Each number is 128 + 24 x the weight over the matrix's rms, rounded and kept within 0 to 255. Layers, rows and columns count from 0. Numbers have three digits each.

# layer 8 MLP down (transposed), 640x160, rms 0.137, rows 170-265, columns 32-63
134134117135109077161162100114124162125101135116115155112116124138121085152100143109096125116130
134142118124126115137115175173120165133136112122126140110168161135127129125133104127171138168120
118132137151175106152141122149163184103087121143125149124154082133140163116139104119128129155154
112131132101093155129164109121115154106138142164118142073127155117105106147132106107142150102101
153167156097105115124163147139147202124134136149115124167126114160151151167117101102145088098136
134129142133109125124145133135123143145152134135137091132123126142119121156116121119152152158127
111110145093080141105139135146153136140108123136140126116122089111101134098156114138105133131085
117101095113111102106114143133166161152123156157130138072139136095140150150159104125166083114165
120133130095148179086128160105129139142167104135145146158152139102121146148123111109094139142114
146126135141108091129099124114101137125137134136131122100144081117168136177136161102106132141135
172067116155089150108099187148130116153121164142133128162104115086153166141087100076151131140136
093134128128113102113117121091164158154158120136109084124154195128109124151132125110134145135141
125156171102154184107128100125108124116116065101135096118140107102101084107136086160146125102130
111123103116137140116111105122137129118122102119092108117124085168089074122092173151115159100112
161148128098137143117088137118116117085128158165129141121121173131184124142126133119137150153077
119135120170131124121089159156115100143124124135110094119163116143104122130130132150113135161116
122113128094080143119130127078133142109116101085094129107119137075153158115170121131100097093167
100109086135152112172108148118109124113145157119123144104129174151081143174106147118107131100099
142123118173114097123106136133133104108128148149132139137118168129110153164138158100130085126183
141131132103119116123113145135111082110132129153142169149123119125114168133148126120132150173149
114114120168152108121162128151138129119109130135106140142100139150160121151139110135151086139121
126117108144153134110130167146126084122100126126144162145123144133165136108168159172157107130146
091098142121134129146173099116099095098129113130123091149151087147111167125098125103075092120133
094140116130114134171160174084100156105146129160131152109104138131134116117160110096134093092137
136118182107115118140170200114133128129132139087180154127129132175060156177131142131125118106143
116151095148130129103111156132172109092129158132146081167111151123121126137116149118161122159115
154137106113105087146114127144135162132129128140145140147097126114130087117106126137115126085130
140129131145122114155142147118132096164138103128094156106124141138135192165153123100143107091118
112119155064094202126142122100115136140125146068127111117138095075136133158149122121089076144107
133161100153128139161132135115146128128091118120106126111132116116139112134114134165116114118148
116120117122105132094168157138136141129107117157134142111148107133166167123107154151141081080092
131123169115140161168102134139139152101106120106125116103091135167106156128151129131127125166090
151112122132117138117103128121162070137120117114119109132141125156165101128131106117113111180128
120140145154173146116113118088149161110162141112161109153166128114135091092081132159139129161144
103130157095145107104143086136129165088085140145129141173154134124114042135144126119130118138131
136119124153153121152144136110127127133120135116120098142106093126095115105140132160146146108121
120099112138125214130135128120102193119149124123094145119130095109133193127125146132114142150126
147115138134142145136136115113157139131155059145169135084124201097157122134132125107118140117109
108083170122116152132156123133132137095104119085153155148130112078131137083135155149122129151114
145119152156113122091102102145120098132101117105102093118105121116151109115141121119129105112160
126135136132082118133154116128140198090141134124117106119140090120110122117134112127182084154132
121171158081118139117113115139086173128162172125098115108115160116103084128139149061135158149184
122098142112122096144132109084103128106149149142154094164106112140138130120129141125131140137156
142141152091102133088147117129137091148101111099148138138152114150093141130136141139113132080145
113137115156152107118107120131164162147155144156083154089149111165108149100132160105146174175123
195177174111124099088089147129147136182112106158138129177166111129175143137129108151133155116154
151126117144142129150154156159138110078166140174115159112142133138125081100111099112130161124130
102140119102121127084167138150163140089156146151187141139121148125112142134122103097110129131122
130119126134135118143126137106104112086106152157111143092167134185122154140100142128119141149134
117111151143170136119181176132113131143151139135130144122131127127116151147143135156100128143098
143125167124123127146131146181117185120145127119149105136092134098150139153131129135115128141105
132178111120127134116150114125147087123142164119161109125129133144116152131094128151126106079117
076155109109187139138138121128122094122145131133168119148107152115128101129138094118096136076148
146175075152112138128153103130133166166140142156113126149112142085126142118169124152070138098136
137102104108120148123113143174122099083119143112146110124115108125083125117123127121133092118133
140141197161192073131141108124125120130117135110081136132136147159135107094092117153139106110096
119138141119126132122133144090141138141111208078126143146129126149114168155113148090116127100153
131141132138124135124166119130112084162139144156135158133095131152124118124132131108117124083129
123161152138094147145137114180088130135169105137152120104169134121184115164159127112126172158130
132149111143134119185121118105114154113115095097112094152100143147161077119110142127120124141144
109108151140145094157094099104139122096115121086156113120133159128164128120129115145126153141141
142109068126131128130115124104121063158149178117169118129121135076130149110123166090115161100122
131117131146110120104160140125117022135135170135137118157143127147077088104132149128123173094135
155145168130137102156148134129144078106106107170123108109145142136131146125160136123143122190123
161100155088150123113117128128167114132137128154125146113076161104105140120153132154100077185097
121120146093170152145107135114113139123134112111111093101108141136145134144092161138129144100130
139162182089101175140164118129107167160126145094122118065141127137152116130135126136143124120132
101161097195148105138156110121099105079136123177100109137129146098144127131117115117136133064129
092126149155174150144102102053088117126136134130138126150122134175144130123096127120113110166115
117131094091095133154133105095099132138170142115123099078112109104121092119112130125104148096097
116172142124185081095078141152116114112159159124147139140154102140102132116109107117148089153122
117132097093103133097103130125076117144131121149130111114118082104095143111098139153137113107136
132161159133143119143136114071127171161116145107106182068153136119111100140129143106146161073099
119090070151138134120158126109123136087120117141162116161105125114156121165105099137101087116136
167106121111119100143144133143102105158150144125086131107144140200050141129128097127164141086157
094107138152132152158137137120090092142139125128105159109123166117081175149139126143116097124140
143085117095129149180147122125118089112148140112158154077173113118156100143142115148148090157125
159089122113139134104156122089111095143109116153120149127128104136136107147149148132095094133163
099094156114140124062125124143124169086113145105117160108137125133178143101123124124144129137119
122127125153116155142117112139138111133105159155116131134127108137149152119141154128142127136190
136176113133103145096144126135127144149164124129137137104140117122136123113135151110127114148133
093106121156103153141109152124115135118164152111132134122054073115153129098108175115111182104155
183101126161145099152138126112110113117165141139136135141064148102168108152119128143126118172189
169109157093091138144110159103103127168121108159122098134073099137083091117158124169110114112162
147141131102128102143129112161138132088121119137135146131105102131131130103164137117116110160134
155130112122098150120110155140161177084166159137154093137152161123146110179136114127169119132095
145149174147135107134126158167146086115153166125189157139113143148089133118130152122135120147157
061130104137150087108130157132103104158100134113136144124068128094102163079149110129129137143155
153168150145124127134157123142138054137117093091126095114154132150135133126128117183101100127154
138132100172112134124123153181159136094154075075119128107113130164135081138129151167144157115130
126098141121114073147124169132140127107100161165128129055126084117106151171157141102119105181128
130145143114137103119130109084133111086113127136139115161135142134074125118183117147130146148155
121192157129114128093107147135108111141155128120156136139159158105100132124131134146101114152116
138123128150158125151155154166107130117109143124123120111151110115094152125121123132109180178138
112106130065141175097127145120127137102104133155116130129092126110122063099136167144151147168140
103103117130123117118092158115142140166194128096153115134099113136139085134147141111156122143116
# layer 8 MLP up, 640x160, rms 0.177, rows 171-266, columns 32-63
117131102162136131105158167126115179114087155116128129145127105178146135132114176136094079110084
166118123170122119138133109121155160104149121128166112160065133149141107132116113179154118148159
101120117121067108085127106140137140124105139135095141094141146129113153171148164178094148104182
136138161148126154184117123162115157127115102140125118131064077122135113084111100114142086172181
124150120108145110123140106153158165160142126143111118121145068153156112129124088176127123136052
149173143117115173146128120134095142137120132149095153131133141075133138136153123127148091165116
162125131124124075114098144105117127086116124167140114151121121134152130089116116145146108130144
142156108119112127111081107148115130161115162133156150169113116131105106135117106147115153141090
140121123141108120178126130146134132139124083130144114142109142145126148125094154103127144120134
182133134153149113125106169134147135147139134177117146087161118093144084114135165111135090080144
125105109142113099109131146134121133106107151106109101151170102077088133144115145126154112119131
127151119132131133111092135143138135130097058115177138117076085144145128148178150193181150068151
138134130104156131124089119133147168153124110117177113152137131132143157128139095114135057118143
111121113124124122120088124116152106123146121094151117106159117154120133135127163138075125128154
145167151178073130104169118158141165161169153198098109138166122149139099102110129118141111130177
077134108142118160118177136163147141150145121103132145082158140141096075125100120186161149113150
093144101128132130168125109126081122142139172146121154126187189134120116112121130114125101139123
112085150118142183120147111134122140122147119105108142153179075137110143117155125108149119111130
155105142106112111157120130116112090108135080149167118163117122161127126127116118160130151144133
142129123079128148103113151115117110115110146118099141136121119152077152127128133120105094133126
104137118138136163130156088137135118131125112121136125119144178099169151102139155127107129143121
127145170100122092167116147172133140089130172155136173159126107133147108177129117117125123160112
129134105164096126161085118145134129088085124124148121108172127128138124134108117127121155143112
127110145149147167109119136135136116128118140128100121123180081120115110130125095125159082116147
136115107092155156168128170141124143103094182149135120120116152117154093111121122131110107129152
118146130153089160134120116121120120131101164176126154149106195103157123114107145131168144098135
121147163092099119126120150135137146108123132106142124135128110133102102120139113154130131146097
152135081111089152110147130114111155121120175103119147119135096135154104159071138145148107126108
133123101196144105149136114104110123120156142172149087139168120194125139122108122103127113104077
155164172145112115134119123182092094108141101134117080141104134163137135112099117101114127137133
127092104177121118122089113122121124155104154129148095123134142110153133126076137104148116135135
142179126164094124156116136114150109166115150110096109133133118122167110087110087143150134131145
093113122143137112123096141108121146128114127122144122104165159137087113127085154124111095146128
118106100093106127190144138130131156162140089071126155134114116117117102130125111117134122133185
131141114112101140103104116153161127143105164137108143120141147112113146135125097102155162146138
098113101137170165143096125133100142106122070163086116145126178141139130160118113131147143168160
110111118144113096162127107127105153124097119143143106113120180121133114101151123156133135126166
121161131127106117100123109123140137161151113128116117143091109061144062103111144153110156104127
122133098136159085146107129136119158128132136103138131084103150119123139065092169146116097139090
147115152136130107108100109135112145099157140163158126165098113108147120122085101122093126138122
130174174087125091132115112149135129112137127164130126131093154117179114132141177140090116117141
157136105126130120149139122103145121112131098110125100136101152122074086112101155134101115136112
111144122168140132129167133124137136091129124116143142107059132099154154120142129139137106113141
161127143098115118149104100132111131135116121136160123085105152131118147156147133112117153117092
108152120109095087137125117105150158125082134109138124151130143127154091127169101138144118117107
141144150088140133134131134134108148117140118121143139135147125100130126112132140132136083159127
136126105111141125112130121163156107174128068126141095142128122165155131075109120129111150155148
094128096131137089128135129131112136144130097101095152100108107109147168150113173153117113102133
155115146116127152141132172138151124164132133117119152120142123093106108142147161123135129141143
134102161159120140117139165148175143130125134126144115097153121125143120151124130199161060100071
110129116130190176102131140150086169119135130134117097106159168055127111100113117114130094117164
127090106102158141101121103150130158095123147158115099157155162118137118145138131169151130119140
105125126134110134129108146143118111114121134126118098119142112144157115137130162138110118141128
140092102157112145123116102096125152140152102111115152152125128127150165157131091131108146097150
127124124131130103139154099137129126071118114138089135122118131144149108136124181129117143088120
131113119132174151128148093106097132151129122133123124150156095130136128123123164131111101120079
143108114144115113150119116144119124132117137139115144097135141107139131128110143158105166147148
093093126133089156122145115153104143098126135123108144095111134116173132126130175166107134145116
132122129138130108129110139112115134117144129110113115126160159146121114132155146141116105115061
161177172115142115132138103107123155164095113170157092124115122132105122123172164120103118103146
158144123143120135167138135129138136151091136122174075148087127169189149122102156127150087124169
132128134086132128131143093110133102116136142122137149102070155138173138097104121160151109115160
145128133130162142108141106121135112130119126116106149197112145149121144102092157116147151108140
149110143098131110047079126122133103157124115149105113121095129110116167133103112168122087139147
172121104160180147134152137160180118129137120105153105147146144085125127114129125110123142104146
102137111153114119147149146129105123089138110103102141115154122088178105125134108146132096104086
126147104142122142101089147163132124121106096119163158113160147127124098116110137162136114137106
144139107095117104140131155117108133097172124098099156149091126124129142139161125114127166130105
118149120121121100103075160121133093098158145122155141157166165144127127074131133088154156111132
149116118132140114169136124114148139114140145119135129147134161117131128121121140166116126108106
097131155133117135089171103139130153114124113191119089170102156147086146100128126113096155147106
172155143113147153132161134171117127165164114095104147095125095103103161120103131141148107118114
118111071135101169096161151135157130121176143167113088145106132161113105149121113116104183086077
104143142124130175170174132149106176070176139103117157163098085095111069114137107153100145127101
139144159134158129130105127089142105153115165092169109140104115135097140078123088101114093147145
096151123124148072181177073131094148074099136092128147057124086109167128088171124147115107137111
102139107132093091119136095163115114083128070137146104108160128169138117107101125166150103108143
119098139157194141144084174128093136122123103140135107117122076130152148123144107132130129082157
094109143135084105096157100115175167136148110148096098104144101086127102151155110147150129133142
116125147136135109172127104099141153144130110137134124134096122129132154116078136104166122126122
139159123095113096170120142130092131135097145138125108109100129196129141100161137077101134132140
109124149095144140137135134128121115139121150124131129111125117103106098111130163090122133141140
116127131133126136140117133118099139120140131123101161146117141125111114145123136122115170129126
130109145148113139113123136113118150162158102131102131128138120149129126148111125118136119114112
122119112159155151125116112107124131127107167134138102128114140117137143110081111143117138131134
155155123185068102140119104130129121109159137126115153107123108107154148121125120088159136152148
131117123101119125122147131128137131156078141127116154097142185114123102084152123094151097171181
118128162103144176166134142127139115147133114119106093081173107158143190156156091143150105141138
177108141151116140130093133121121132125079139152156103126141155147151120123133104151127149118131
112129123190119099119108127151087154132136134176142159080123101150100153153142143135147121135142
114132095131153110126123154130170144167102121135128127145124177125132112108118147118097134102125
114167102132140145107122162118123166127166100139114120106153112112123134106171117155140097117103
154118119153137116129119108123128165137113086131143135141087146138088133135155130105130126158146
119105164148115127096118082154105116152125116103141119125115095135138098113135145087123122119162
114138079140112118109137139183105139145139134090125161171101121141099130157140091131154145140153
145141087142119078135126132115140144142168095119099113106148108097160083149143131121136133097127